Part of a small language model's weights.
Training: a variant of SOAP for these matrices, 93M tokens, 5706 steps.
Each number is 128 + 24 x the weight over its row's rms, rounded and kept within 0 to 255. Layers, rows and columns count from 0. Numbers have three digits each. The size before them is the row's rms in percent of the matrix's.

# q: layer 5 attention query, 128x128, rms 0.202, rows 0-127, columns 0-63
# k: layer 5 attention key, 64x128, rms 0.202, rows 0-63, columns 0-63
# v: layer 5 attention value, 64x128, rms 0.204, rows 0-2, columns 0-63
# o: layer 5 attention output (transposed), 128x128, rms 0.307, rows 0-2,64-65, columns 0-63
q0 149:131102125092113130114105130145090107136131170141151148132126096147140172123136136127149105089145105105124132109129135150119135123140176089092145162157134135170072109154153111132165052107138135
q64 089:109140106093144140115085139153136128088139104131098106163093107158145140123148132122156127125115141110139163143116139146153134161111181159095166174138106119091130159140130108133125112128110107
k0 059:128132160151098120130111142133149145124100155113080092153093113131170102105145156126122124128109127128158125130083143119130171110130113130085106166134158107152160115124106142189092117134147149
q1 117:151150115199149123158181128102164117141094132107140142099093126145080125138074120151134112181103158139109106176110150091134116121151108121166116126110155131099141089163124127126139167155097078
q65 096:164103114151112137173179122139120167128142095152149170056150174100114145143112119103154130121132140123087128148135146102122106122139127145142132105137112111112117133122135142102100142127094099
k1 105:139129116145100131107113110153102105190123117156127176110149110138095107119104133191147135140158118154067154129153175117132123101113100168122149132164136115129159121116148168140113157081117156
q2 106:112144098102125145174095108121172104125121138109109106128103110150132104100127098101121158187089129103138078137146096127148114157153109127098072148156118082104163128141132124110128150098127117
q66 112:136127128150137135111124120140140149141112158138129143108127102145117105146105129159142143152116189098092133157141123110154118111180191122122208146173154126141100097133135102144172097131124108
k2 106:127102126101119097122116101107082072167132122159141204185124151100174137108162138143109124164178100122115093139131155150147089120109121152163120094122101136119128114154109147138128132118103164
q3 095:055109129112136108110116153165129127126137139137107110157089119152157150125128097100100118113115083100131091132111111155115127169170147112149137150155119094156124150173160138136141115112087140
q67 100:144142074109131143111105146140116102156127133154159172093133084137139120156139100112100095122125135094114125109132127122114148122172134123119116144144128159163101091131183084106180115125123162
k3 089:133134136135103168135122095106126085123170114211153126169125140097152162142101142159105117146168139139142127146190142091138107122134083128150125100124117174128130165137112115159133112112115132
q4 099:114142151114122170166113140143135145069145126109124083124095122115131120118133109142144164106164114083183129109089101159110132147097140130094124147127095158108106137114135133079134089140181162
q68 123:100129144134072144147063147141139107116162104110104094181117092139157119155151151096131159102111085144149113113127086145133142178142122125088143101123112090113170129149099134116139130135144188
k4 101:144123118122136166119093134144103141101140088127134109167118087122147153143120134091110128105093114144125111133109161133094118160148104148095087097115146107096125125100105124143105102145102185
q5 100:133090127149143181160190148156119129111119110146158139102130135109146109096111132083132158158112135107134128118132094097112130123132132140132112103110117129154099102112102106105100167149133150
q69 105:093096167153159123154146146122115120130110118130133137120101146082114146169151098146127096123143138145135168127085124099141110104115154140134098135178097127114100118148148098132156131099120128
k5 102:100142153151131154143132123124168103132119154094122142083128107122112122163045145106129115138113133085104107155127078183124126099138140134122158121117147137138127122170129166160145060146142149
q6 088:143113116100130106101127128133152069142119110158153130167171099174129117142114101130159143112135102143123150126114115107135152131116112113134153120112118099170149125107104134111118170119156122
q70 110:130138136122095180104089131119134132117130096101116153110161105130126150132121094124128113110123047146159145128124115164115164114159143114144137119115137122088160170152111105109096124113144146
k6 095:126100165170152078133167147115184171149147110162141121159130115145069119153108153149097110117154142128156119148154110165142139127132106096156111113132117089157121163131108162176133128163115101
q7 103:140151172093088108103086096112141088143133127089111154129152091124090116117137083126113113136118100159088136129140139111133077121126125136136133135117121147114148143142105108141120135110134105
q71 109:112162170119119143126111091115145124126172104093109109152128125140083114132126157168136151131157125154112107129139125144155141118082104121118126121131151168095150156166133154097182114138127167
k7 094:098103179098127115110109098135129163148170125144133126114103172113135128159120145152178118136155148120099156131124151116116126115126102134116103096128132172176156124140105141128139170127084140
q8 090:177143120153150171116136183121112185094107130138182131102118165122114126159164126160101106091169133095152140131105114105132140121127085159149131161136132124138082152131136115142154140138133149
q72 104:150148120158193106145132125136104146092117168084134125124146130146140116106103111137154139124136125134117120129145140118140146126169129127141147185099093119132106069098127123162153157156124112
k8 106:133133116148120162142121152126167140167127139127103125110119139130164130131151126099109119106085107154111126122155105093108150156141161173133139116151162159128113159093083154142117160118162114
q9 095:141057156148078113094104126152135118146124116096102128147120070121160150108149141108153138111151094128098080100150145134113121128081183101151137099118108156143159124134153150178147109160144122
q73 084:145174161092128132091138129140102118124155147156066121101150108124095135133134130134082127119129100109146162113108134153133141163124135110124174130113122141149106153137139101102133145113108124
k9 095:105164141109132166144137092096161164142124145111135123142112169127126128109075128153140136110171156133182149131127138109120109124140100113147138126147119081142120065128121150140140130119101139
q10 089:100142152135116148145110135101091100117098101120132137088131127122131098114130134088126150086112135132105133149142116134147138113172094112102146135145109165132111113120103128159097128105131134
q74 100:150107139174139145149154157143131132093113129124169115081116120148149135196124107162120137153128144150143114108143136124150108138111141129099151097123143127121073145138153124146136166147171109
k10 098:131089121137133152138131120105147120129133114091102096125130147122121115094142161137102137165106099169151105159095159145188128172102130131096119171100113106104114111127128108120088176145122150
q11 091:135152149143144147154085111166159155100130148113139082124107133111144159123162152141124098151121155100118112139112093111142151164128129149137125118136141102147096071084166099090102123165161103
q75 103:135138142140152119158173105091147081129102143153119121130100159114106134109124133134126134105147181111165142103114114112152118118112147136127092183096131142181107100099161114146117137150142100
k11 089:142160141110109168122120172122153092127143122139133116126136105135129134122105130129112132107123169149100116161179150106119097114103162128103173132102096131166081126092153137151133095123130136
q12 075:136140127147118145120100150170146113127089136118123130135141113118133105143119105129169096124136100149088146104074136139100106129113191110082112119121173159130130132100096129112128052153133132
q76 084:096084125140146131109092154152046099106195083112132133147130113144122134129153126137118110114173122110166104100154107105139144100114099094126137120131105146079140150133173110096106133128150160
k12 104:122114146115107175130132117145107168099157137144125202137099139105150125146126113103128118127110150185134081140095105148140129146138090143157098172139091107155133145115105081123122168108127139
q13 090:120158132107126142128137147124130159093133137136109095069112103125142096146145115107074139116149102137166126103103135137123161149107097096099121122125156104138154135114118150140127124118130144
q77 084:109157106133113157124124147123091120112090104156095146090145100114194130125134107118134098119141109151147144130129102140143111099119132146145109112135074120154151102110121118176136150139164167
k13 093:150112110092164165142142136116127131124114102183137089145144144173162137131132139125135093098126170109156119099128092106146129124131090119102132126103154084116124096140131144152131170131176111
q14 091:098113079145152156092113101121124127171092092139108122120099140119115097143126111148144144125097147180114117131129113122150134095158133132138094102151139107125112115113139133110139062095118115
q78 081:095143168099172145143144092121128126120113107106148112128156134143168111152140129112102131121120159135136086107130098114091085112137141120091179167114112103119087141114125106138126173128148139
k14 094:142122090145124111127107090140099126114096119146097123140097142143140098166164121103088127126154144152091193114094112146127133105111121112141163142112090102134109139083128127135127164092093133
q15 094:122110089128136127165142140125109129163159144144137142131087179112115150117104127120123098159136114127117142133115162180101131152122127128123123132136133103143128132156150115108209098143103159
q79 102:147135149129118137119162152140149163102105180095144195112154098065095141110115129102138149114113137134102149150092168141122083166147133138151133114139097137094119118122128118144149127156104137
k15 103:159167148148181118127085138128150161109074153126118120108119105126177150113123146130107150133144111133125131135148130124132131157164142105190114164164128172111114141141184122159125127132107096
q16 111:119106126104115133120120099103115134163165130119104148168153132141086125157114085132132135135138145118122159122128142123127148104100136136134100120161157140136142111161147118098127116163096144
q80 095:125122111103120105137077106197119119144136155128116116113128087161129166134144127116139144165115101147113151146174146145117139159151110137089109105112144137103156087079122150118129111107128132
k16 100:102116130119135137118116099126113124122124126163145161123106154102134075150124106091153129135161115148103157140094098097139086135146074170112125140086101130091149146097118125128132098105082101
q17 116:130126143144136137125135091103138132110149114127108121121100116155097130129137146124164151183137111153097143162092116159137101104143114171155091081111151158159151092180145140128165120157144129
q81 082:104168157141126141116133130128167118156136156115112164126139109090138141153150119094099136075113131078121106128135128138158117132154140158128125138155132160150131116102094108160129114144134097
k17 117:086112100108117111148103127153152128135134162154107112128139120110135137161164113130126098094094123165169133139160131113080145114126104135140173111135133087139144197070120162143064124139139113
q18 087:143139164151101164112110126124117136143133182114109102142132106144118110157142147145103108136107107136108137131130109151091128170188123167121140153145150170073127087202176072138117092160083129
q82 100:117119142091150103116118177111107098131142123111132156134123089146125134144126148149104108144145135141154165143096158137111150138111105132107158101096110181091099156117168142136118126120161121
k18 096:138148134103144153107097116158097126118144110173114154137140184087138154106106142129145154117136128152125115128108165114178105163122098110147140144126155134118104178100095104130104161135127118
q19 093:123159115177144153138146121130093107119119139086145108174133104112077102082125120146158143123125128143153163126113154132194117161101065155136139128050149136152152132130124145128111117136117132
q83 095:112158107128132128076105110049161125133145124151107100135118117143144104113165119165109126124111135144141119109114081137129109134129131074099130090119148142088111122083140126134100125172136119
k19 097:172077159111125129117172130132164125126167141119107101119129116149178101122158133165147167116089146144141144137121124127179086112155153147137115133116149154120114166125127120191141154163150102
q20 092:127142126168136132124120108117118177106117086144117102142120141157142101151125151112121127098144145097145143134069127120140177133133106135142146148113146088139127083160128172131162154125136095
q84 101:129146112166092134114144124173157123153128140117140130111144090124159191138098132116114161171122117189134142072152144104097158154193150131109115137149150109129149137121121112118147155106124127
k20 101:136097100104132123135170137123109147158162089158104095138115094088152157113128120189129123127145116134132127175125146147147096142123147125157150158167153134113134115139158110117160172163122100
q21 089:124127096160130138141117115130170064183156122167129117154115127109171123104124152093129166119116141150118139153123135107119143127130133127107103125112120123099113160113140106131118137140143103
q85 090:116129118157111141106091093106100107142165144147157133147133113135145114099114102145149137093117122158175149159137130145113125176159114139184145114101140136137107101137136132137097151097123102
k21 102:125172153143169105144168136166128152079113115087129146107165109101148138122116128091123115137117125142089111103128107109124111090178163145133158124158133146162131095163117157130132143117113163
q22 089:123102105095149077084137107123129112136176157143116140147143122135154172121110140159122162142099133168121137124133128162116109148118125104157110110150149113111124098112122131129127125110177102
q86 106:129114145108121098165148130121101111132101131155150168141084129111101152125121129122102119121131104089121076132124150152116097104112180158150175145122114138145126145077137112133119147124109105
k22 097:109133161141150143126145145134165135080094102092113104135121113101113142105150102106138112169155099127156172123166119135150133186142151150153127140128116115134119102151126141123103100142117131
q23 094:088082133114110119179109155135156130118115103153120104158127150116146143128125106103147092128148127139106143146123123107113106132130124183180151083131098119156121139153092142134140142112121125
q87 105:097113143139092122100088120142143152125104139151095149140144156140090129134156136105127152091093180155089122117112130119126105128133099082072146129132126105143138089130125095121137079090117148
k23 105:157103159127120132095158133085109137129102102123125134123101108130143097077123115123073119135127124151088092153134114134154147101114094073085147146141131110143099098113129142136162132123139112
q24 103:135159146144131138160123110115107084085094135132102122110148124135100110145130091072135142123108093102089133128161150142067135141135097124063119153151148140083090148129105103131124090079129072
q88 098:124113125127139154122134121145131155093123149145100118151140132147124147128127140143112100125086142147137133118120104080184113139114135132170121154117177132179162128128144159148148084122128146
k24 106:090139145089104118112132137112122142143135102136164073135147193098176143146152087101138074114204128086156117141085155107126157136106118117127150130140144146128121122103125142151083138127104115
q25 097:097091081097116128129134159119088160148136114134102146103117131136130168144133119138123138096150132128122129128149135140129115055136149122128113108154151123128124108099113124126110182099097119
q89 102:142130084182139129103135142123137096162116148112132139115118128136114128142140147144095121128133149148144134152162120132144107104119120124101174152108168149130163134127135146144131109147109079
k25 105:133171133150114095190130108139149090147119105138169171148144110143152147105117123131132103142101137111092135175127142116193143149100122124108122145107076130114148107137092119141104124130154105
q26 091:073136143146127141127119158111111149150119117128152155129195119090111153149152110129127170102105124098102123123151114147100132142130165158153101130110153165122111130175141149170166090132138118
q90 096:102141117148141137149117170158125151131092116103125114128119130117142080062121166160153111158126089150080096118120133113095108138139146136136114152136117089124112084158123165098150134100116138
k26 099:145081087091140158151139149166137137101097148115138137098131109103133136159121118134162108131141111123143134140105119101149164131116131140132152160102107147120133080124142130156100119103099135
q27 082:143117125103123130092142164145145158134144138154137155157137108160173142120124076143139106174131106159155129128106130101109129131166125132174099098154130093071100084142120094127149145113159110
q91 099:173157147088123118156150104105126121124133152106098111113106106084120141152107134168096113117135132137130115114134112100099123112070163167118144116141121180118124119079113162115142153152131104
k27 100:116149115099107150147125143168132115130188111098154134165116138092122166126146140112125150118151151091103142092212119114133110091168133083147113159132115173153142111140117142140146143116121148
q28 111:153120165109130100131137110154136119155091167074109121098155091136143096094128115138149155133091123158124168102172135142130160138091137130102150116130110159135148065130117115109148124103182117
q92 105:132086142133132119154175142155159103156155140062121103106123123143158175113115130200152132181161170122117137142103136120120112116125153160137110135057137112128129093108157137145138145128108112
k28 104:130133119120154128123141143127134131104157095147108129121147128151128146137125166104149129158152127148164113114161124124119081114172133094117083124156124061160126121124114140162122128171098144
q29 090:140143131150106119095168104100141109156127093137142146139119140109116143141155129123123114095142153128110156124168131134117136141137112144110147125131112121117123130118149107107094098152119091
q93 098:111150119163117174125093128155116147099126142139141117047119112113122115108180112113148143119147130140095194153098071130138103098085124153130124122112130141134119123133149127157161141121122146
k29 106:143113160107123135132136112120166140095123161127124132138168107138121090108133155163150133099109130133123181120101161103144173127112120114067098168103117140132160118103111115185158160095139101
q30 101:167094106120097149133124095149172116125125141111125094131140177082120142130122100156150122131105139142145121146133122157138128121087126138142159101093139144120099119152122192085121145111161107
q94 102:113109132146094176096087105155108118184112110130114120141146130180160097161118127139101137108130105150114134129105136155081175125177133115105105120186104119156133153138152142124153122111122151
k30 098:124136144111122125156184163145107140116100142184088125121122085147154135176116135126131123121086121105121129110113106118128112138140136097141105129119124145151155094168160101152110126189127119
q31 097:116159111115122143172128113153179119168134142095115107156107115156144133145129164133156124125108176139128112115153086105154137154113122112126097114112110133176167091108087147160152117118160141
q95 104:137123098145106130139103143121152124128134134115153140135136142123086109166140115104162160098110102143061138129155135123106138113181124141116121121099145112104166118112101155145120111128141146
k31 099:178102145122132150121141158172139111149117141129148165137131100121102145098139120167097145129121106129133111193135099132128120131101153111137133148144147118145150140089137135091115148114189100
q32 111:127102158098137150137155132146108134079124141130163149099105118117177174110111123139118126120127138097149092124106114127135125123141157079113090147138142137170099124124139079120140116107150104
q96 092:082163118126118117138105122120106117123101132123146186166105101098160117107133129139114132124101176143139133133106142130116116094113147109163073127104067125162160141106141084162142128107105124
k32 106:168119147098134143131125160130106131131083176106154094117114099153112145127119135127170160116143130093141145116118108138108134141129173097109144135150124137131090140149129138147132127128135126
q33 098:153107099120141151130118127156105124067145139131102089122144141097128147154140149121135107096154128120136127125114096147116152150110139091106120152130110116136072136119106112079090138127129133
q97 124:100130105103113103083082145131118112129125133109111088200115102159162139119128134123131114122123130157133158127144131116126134157113153134116122149099079125078120136129145138128141091120120189
k33 095:131163127163142174159205156127162109132119132076144108096138123136103142133070116157119102118128144133133118135141130131150119150143129117167117154164120093165121134148150140112159155126128103
q34 118:150120101159162110145167138137114125134077138130171127101126135139145143110126118123127133134142141089143118135132108090134156139167133130104177156119122126136064128108147126100124090114128139
q98 099:159185110119124139143112125117102077105136173101197109121126127155148125140109151145130122102115180111116135166160144126099154130142150100115109147111125133144099104162132178133117095135118144
k34 089:129134140171134121156096128166132123096136163128152100074131107144163130131119123132139145155136116091134116128118101112159135150116132132100111140153121162129088092131114131106120118112163100
q35 107:136126112113140132146116126133155143122093145127161114126099153151169118102155119140115127120097140063135116109167113115157135155112149095137117146120124106162086098100121147103107110129167137
q99 101:136136099155138136117132144144126156125082124113095097127117127173115139150142114139116137121094125095069141119114114118103179145107130109098113154119127069137099108110093129136096128119162136
k35 109:155127117107098153161140114114113093127104128171119093174110097112183149128127120088114136162117122106173128141098069142165139150111153132089137137122150131158092140128158106132139103142170154
q36 121:114102120130134093133075125110115103133139095127132093150115083117128136136101137121116158187156108105105142114123100125132164164122138114163098154099096100156169131181118097119121140087125117
q100 088:112084100106106131108127084100148122156155140123113169111100142117094118111131146142153116160142116141075141105136075158110147084132143114111158143164117134158151139179140130133128110135136098
k36 104:069109106102163132157138104133140139145127114143166144143118129145136106116126099130144104135135124119119125141098109184121071143131114156127143093144152122138172121149137160139116105140164152
q37 106:122123115132148130086130191130139172092138136123160085145154160133144131157144145127132138122140098137131167129141122138133130165144126150130141145086125145098063140108145143119136105127131151
q101 104:123144136141122116159095148130115124119153128099117097123108130125164158123142099101118142071164127116136125133104061163109148168176117081066099124121149101101081089104076106139180135134141147
k37 105:124120128101099166179131173154162104078116106112120113130091116157149174157151130115132151116106119128130156122090098125116182116129127122092138130140113148119099125098129110153121098116168134
q38 109:101128117101103140121119082119112127122135108146107131152132120084143121136122087112127133131094135163137094109114155129128154135091140151118101102133142110142160115127126131133146124100087111
q102 107:081106139094095132111103120073132137120132116148121142179113122150099112143150155138148118097118102126095123140142108151157129129138099135162144124121120129122106106137165132131159113127151163
k38 096:142095150144160128095119120136108130147172111139128150152105095182108144120172098105100108165147069118123118135161123140138096103140084136110130118127128147152141132116163149105157139161150144
q39 075:159133119146098101143190133097124092114152155104117123115165109117103139130126134189145105137140096121128133124122139129113108123161137102157139148144102170135133150151164126160136144102116111
q103 105:169156168102171112137162145119095119138154159124140131103097119096127144089086132139130151127174151107148139148120146152088151141166103115100143136188139141085119098128156125161146121120098107
k39 098:120143150144150131115152159170136153099114141132147106144145128140136164171126128130101135153122140133148131119134149159133150143174133097183104145170116138160134125139049133101098171107144105
q40 094:164111103113142138123109160105138144124116154113114127091156074135175174129146099118158145119155137113146155122135180133121111150122160159103143149109154100144128129094163110093115076156120144
q104 098:149151116135118115103112138080143123090169108132143109139150175163162129113127127125120097139177148132143122123149121096167162115085160118133098133099142128143134118162117147104121123150109144
k40 088:117153089116126162084080080127108160110142139115122119111137147172151129138160109128116094104117174170128123140112156134123134130171104127101115145142087140133091117130078111176110101137118124
q41 102:164080121150154103174101164128120133139126151131151118118107122118134152111153149155119131146121115109105115140142135176151126155119144129117138100135161143140093131129098154127163113152129123
q105 114:134133100173137134140133111125178126136097115149122124130131140122167105101127164110121144147121178088170120127092159136120107116124119135126110130123156132147079117112154091132082124152133142
k41 100:145153080127132134121164144104123113149089145169113097135084108137174162129084149130138132103132171119171135146122115100121116149107138115125157132099124123142142137107125119114120138124141123
q42 094:138119131114147140134130103156127114089117191174124098126117123142144105141161106152117119081134119153126137108111122157159130168155164117134156094120165119125108119111098156134135107160169104
q106 102:113151122129121143141143094132122173119133122129125134093141115117177140106114081096122111123096126134128165168126117120149117099137171131122128146152129113163129134165146118110093105139141122
k42 094:137143151110080128117157139117127170107139093125134149176119091090147145167148113093135151135126152099114084114121090135153130152147133156092082142145116150160129100103155079162139127140149162
q43 097:094109161145146094140110126110127090117140103120097150132110147160091105122099155120142127133121143144115065145152164144113127103127147113079119130127173150141140171110105158132173137100107112
q107 099:143107134094099188089123130104092100189159123103088181109128113139112147157130116130129102123091088168124121110178169099130116110118138128138103130171118158120147091147127096141151140111128124
k43 096:105116151148131155146129113060093116169123118154116155137131145150135128147129101128110105122125121150123158112152094077140132121172091150146135133116107084104121101130109127114115122105124116
q44 105:123123113098108150122140093134126121117154094086119131151127115141098084119126109171175122110096130182112128105119103101156092102131137129176122085123107131124166113155129150137162109111167113
q108 106:116119120099099157091119110107115120152154152157072130154158121151108112157118128145109137111108100131087125141118106117121139116172106104102132131114132128141121185110120143133142112127122143
k44 095:136112121130136104095164126110155143124156142188130118171164100108153083122164134087092123146144119110114114117141113121100097102121092137131113088090168101142100118087128147166111117141136107
q45 099:151136127129154161124172132123132118074115138172134123129099107136163123125110124097156107130103136157147150136122114147142113131145137119126159136119127149181071153090157111160145139108189144
q109 104:102117133136155121114132140144125122154113165121127082139095157121170135136135123147146139177139129108165158121107116072146138121117163131160119122158113152117104141145159113127076107160150122
k45 092:113113079141127089116121095133173131148131128123102134110107151115106167080117115121125143112092119161123119092104147140146167139154119113134093169103163149147097110139110108088102106126092151
q46 095:140133137095138143138107121109098126114147125120116074173139115117137112134134163121115135109159091160096151161149141147147127115166134104105193146190124141088159121103084100093083102121170102
q110 102:145157147088116177160133149126118077132141142132110134116108096118106133133074124127139102132118116173099117122118154159108132117120170156081135098180133098118148132122117148137115122096119125
k46 103:116167091120100139116088129174116106130116121123111153131159169142116124143116143158106181164132136093138138117110126152136150180094125147136091169146141145144115138129148157133181128153120112
q47 105:112112126123175154146108135097127113143183108142093151151136103097110127149140114142127162093069145117112110102137103107126119146092139157160093131147110167122144147126139141155129170120109158
q111 103:120188172106111157132100094078103100133082153106076102135123122126093114158134106153115142114105106170110101094163141166098093156159149102099174102131119128114104154124117113122129114109144142
k47 102:121126109097123146146124141121125066145045139103123116156091098107126114106145118146130125109156105154110110128118086095149123114176089116115137097114114147140131126142115130148116139116120131
q48 085:122135096112075130128122100119158111096154134095132134123102118123120098110109133098130190106105133138116118175141128120123116154154115169176132135132130140127157124116128138141148197122122121
q112 085:097116147143121141134119159138164166108154126108099130100156128114136155152128153157092142148118123128129119138157129156130106132175113118101099053110120162091147180112119141094122064125147131
k48 120:121138164160158162171163179140162140073164113089155117095134125119109083121115131159130168152188111100131103092138115142145127113124078127113125103119128143114099147104138137127113118144141160
q49 103:122162155179159140095107138070093082146118132120161110125107116150137160143118087143087107145138119144096151107137159129133106149071114156082100128097125098079133114128129135126108076136117096
q113 107:147122112154145134114072177129109150113125150147107138159151089126115118089145141147092093123103102137132113119130112091106135125138090161121149118099115131113165135096109139134175154130125177
k49 106:188095105103115079124141117124156169118097074140163147138104140125139146085128152129142129135153092114156110104106127146071122122156120124139146150130122123111129148099080111133115180188129127
q50 100:103113113101105148084115103118149117095139106147130094135152123135077146101141143135147118104072112151140119156131101138136149133164099102098139150106103127192124131115095177147142145145151120
q114 099:118129094146132125150083121109134108123140133142142099114115085162112143156157130090129116128144160104113118120118086143141129142152098114079086114137165127119131144141104168128105088092140141
k50 109:111103146101113132138190114107104145122160120141171121152089174125149122186109111133130145169106127156115157119096116100160112144106155133155133138154165130142134116135192104149140093122107125
q51 082:130204114110133113098176108123176128117146109135115132164134116146158107127129149132105157126117155123161119089153128148134172116150136116112136131140107161161168115182132143150129126143131131
q115 092:136100171131098122152120119161113134137123137125121136048138113148123150163151108122122155150149147131131170093081098161105131150147099133123143135154175120115172143119132116154144124137111089
k51 090:118092165158136140166095117177101138104088134143134103121093141119143117084133145127181073143105137150100107106130139139156165119133117135130123118136148078114156080117113108128110123091122147
q52 090:124138126112126108115144137127123106104127080131143133158139166107115124153120157145126101132115166092168124135103128091126151146158103141123134165147078094133095118152115148097103108101136089
q116 090:126132140070088149090167159084124108168109099112120132148150132183119073120149141128134097126098126129150102114140126171096112113178102132121107135106120114106108137151191103109081103097136109
k52 099:156118154182099151144082154138106103137162121134099148139155144119163108115121093131113115179116140156102130087147121145109149110129153129099158115094145133110160193113148126111164112160101102
q53 106:142155073115147110144118147174117108144128143148117166123149145154188153149097104105105084170096134134103137120113131132107111142124119102162081111112153113115139079120119105149137165091142132
q117 106:109122138147107148137102126116167159134161106156129106169122106148142149129135138145126170104133158152106103113119088094158151101120126133083125140131173119083144118129144121101184133138099108
k53 107:121157143104119177085144141106163127132126145092140102099087100086120132108171172145131105104114125148107162124087127146094131137073116132092136143161144157103118137129141127140106140102164160
q54 082:123098100132111122144171138139130119085170099111141078116164188101122158132135146129140104124144105118138142134148149088177108112195098111094092158117100087091133159128132070110118118138166103
q118 127:116130113135105155084075145111129136136141128102156139114110104163143136134108114147152091119143115116113159093104091155110122116127136133124133123089141106118113166154123129104143123156131123
k54 106:137125154124111123089119150134101149153137179151109152143154115156113107155165111146110112126122131118152121126129113129123161112116152085138117105144112097136128150131130090141154155133111110
q55 107:108115115105150131086122116150140127098136126119120086127130128158154095137131127125117136155123168108135095130142058129141105182123119107081130131163134086111149143135121183121084141118148151
q119 107:118100132104070167135128144134137124151081166132161114091120116153111138170158098126125148141134128151130136129134087148129125148136118120136123118143089122181129096110112178152180133109126165
k55 105:134122176115137145176171132139123140118111126104160118127130104110117175118116175108130169110105098083119127125118138116131127103086120110126120102095127111124120101131142153156120127105125109
q56 108:138096132138115107128088134173135137124100159096156155100150153112137149150117141203116115113165107124106124163135153125140126114142168151135154131090148089129102156153118115168120119159127141
q120 120:157172147146187117140184099166123126105131129164132119118108119111146167097111112121125128155119140111167140113068132133151122156127117098144064131154138132128118098112120104130098143156143120
k56 099:111128094156127124132171115101126131166133136122140097110119119152120119130144070127105138138138137126141141107116076131121114134103132133126158105127144162141143140104103125106126108159136131
q57 091:147118122149145131171102108133196133115148161084155136117121131148131117141114104140141115121130124086115151117117096119166080139161153094142134146103170126141142107094161133146078148127150157
q121 109:135183126128180140152123071122136130113110153145119127129152137124158140100134161120124129128111152128150118148139180157112133151138150157122105124144137129097123104085111134113135121113164063
k57 096:147146106144110168113128125133148135147072112124130122115128114070115083140123140139100177171091167171092113154137151119115179148132148118127126037149160136132114142173111087147132096172112127
q58 093:073102132116133185107097127155100094124218123128123095132120134137139133131141146138133135142146125123148141082112112141118117147114180129087174141164093181128149148107111132145135089123106153
q122 100:138108135134087125078150141093112114155132134127102136130139094138106134087088139142108107160140128116178132156131132157172114132135121119151161169132143157106092146139179081131135194155115115
k58 096:160115134138194102077167142095185176142117161119083130150137122102132133104135127133131094140143120109150138134133128118115125127141109131180081110128083142133097142158146142111123140115118104
q59 095:129116122155121171135092086095092121074151109148141104157139147107129125163128132133138104070084169110124138135120151145089112112121118119102116136124145079174127163202129125074136125161099131
q123 095:139116115119140131150123115179156150116101172117136161102123120143095090128094145146144161127102111175137107100154115124132134091125099135109167108082076160125139154136090109134137096092176137
k59 109:117128137102114133107140178103152113165112111096148120095112103107101123151108104117143118158142107170089111113120104079145128102169132177147145118137113161100112177108143128121166122094148142
q60 098:107118148154111166073124120118146116161143083128150087091096168160141124119145146090149138128143125069096133103139128135119100135119111151115094138122128154132166139087089138110102137112119118
q124 098:124140096139159082143160140198162134152074140144133103085109134170142134122137139143058127172113116136144166151138119092105146119096122124078137138117138125108104118077170118120114107128138079
k60 096:122109113084144148123165095149157142114115174149084146135149114100143142127137110154082141134135158121159131149122093166150144132126125096098234143156096129101132169140147104109130134148166139
q61 100:128136120120095115097131083131155137150070091091102164162089129119131168136141152125142120096083112152135088115109115152132146116116120141108108140134150132146151066155142143144137132136071127
q125 103:146133135120124088160096146101098130113181104140139100130158145107119115148157134087112096132148121088142140102129142121109102141168111115151145153110101127129116148169115154088144126090156129
k61 099:129150119111172147123110112126158132132140136186092132109120145128116135133123086125126136122106123196112144134165147130101096120114134071152112100139128073094083167137082089152145115126143130
q62 095:116096137127171134130135116127113159113110108100094169108126120127100115139166121156098125150150163079121119155165133125137116108120136130129156139126140115101123115123149137142106126113143110
q126 095:134125140125120129123141091146103097125162206170142150103158127099087154102130132159112103121122134136165144096099142106113121126129104165152114134129140144152110163130150115110116163144104132
k62 104:177161110088110118147141126140125128155154144102165148076130084117176112083080137148122113144135102118133122121140095114082145134118123109145116135099090104123069105122117094103154089114097102
q63 101:085131150130142123162103128142117140134159130152104183145160134098121139109121161106136088123154094104186086125161153120088126119094107109102123114175146146132147136127149106169118126099108098
q127 094:139150090158137147104181099112183170114094121178144116135137134143137123094126140111111145137096149143136137161132143139151125137103146104135157115126127119154132121094117141160117134133120090
k63 099:120171119143110123100153174125098111123145145065164137107113098118146133091163142120115175140159130067108134164143179107099109115118124118125143140103115149048122125128138142136095115138090138
v0 108:187141137150146126100118153130129163167072103132116184137119129110113132102116137155125136102160144152206127133126114126105121115154129130162138082107089118117148107135122162097090126110118096
o0 108:120142166145151107130179121108137175130095145100137083147137124134136128126120121119157123146084172147156140136091109081155151113137159121155130149150130139131069088122124125141109102151089105
o64 101:105125136112107155120103153111115119135123101114128124100123139127087144160160144184100128130198142110113109139137099127130153157104109131111135090135141146134148145139126141147170126128169143
v1 099:086120131124115148154167148106124117117093134097140133164153106114152158147138089162169145157110100118153133119102146162106077112130142120106104085144088146119165114136130142086154140116130171
o1 108:127158087170141125099167133147131156122125147076144118136105107158135133118143107145136143121132118119109104137126132091167118125126147126143167111090121132138109091130131086119136132116159150
o65 080:117130197093132108142097129141138114123097117128098097143185165083105123147134108139111133105146101135099172152142128128124145143139146148107108192127154129119121105107132125116114114110129098
v2 098:113127117094113138112136154114134140108123131130084135156178100141140095108098128126100137074115130122106113094137068152106166135134150128124108093108140108119176156149103116109129120131141110
o2 101:093119117147113134102130128149155167163133110185100131137148137063110098130138146152154112098114152144087107088122100132135136103119155165111131098157129158159129146144157137108154113153072154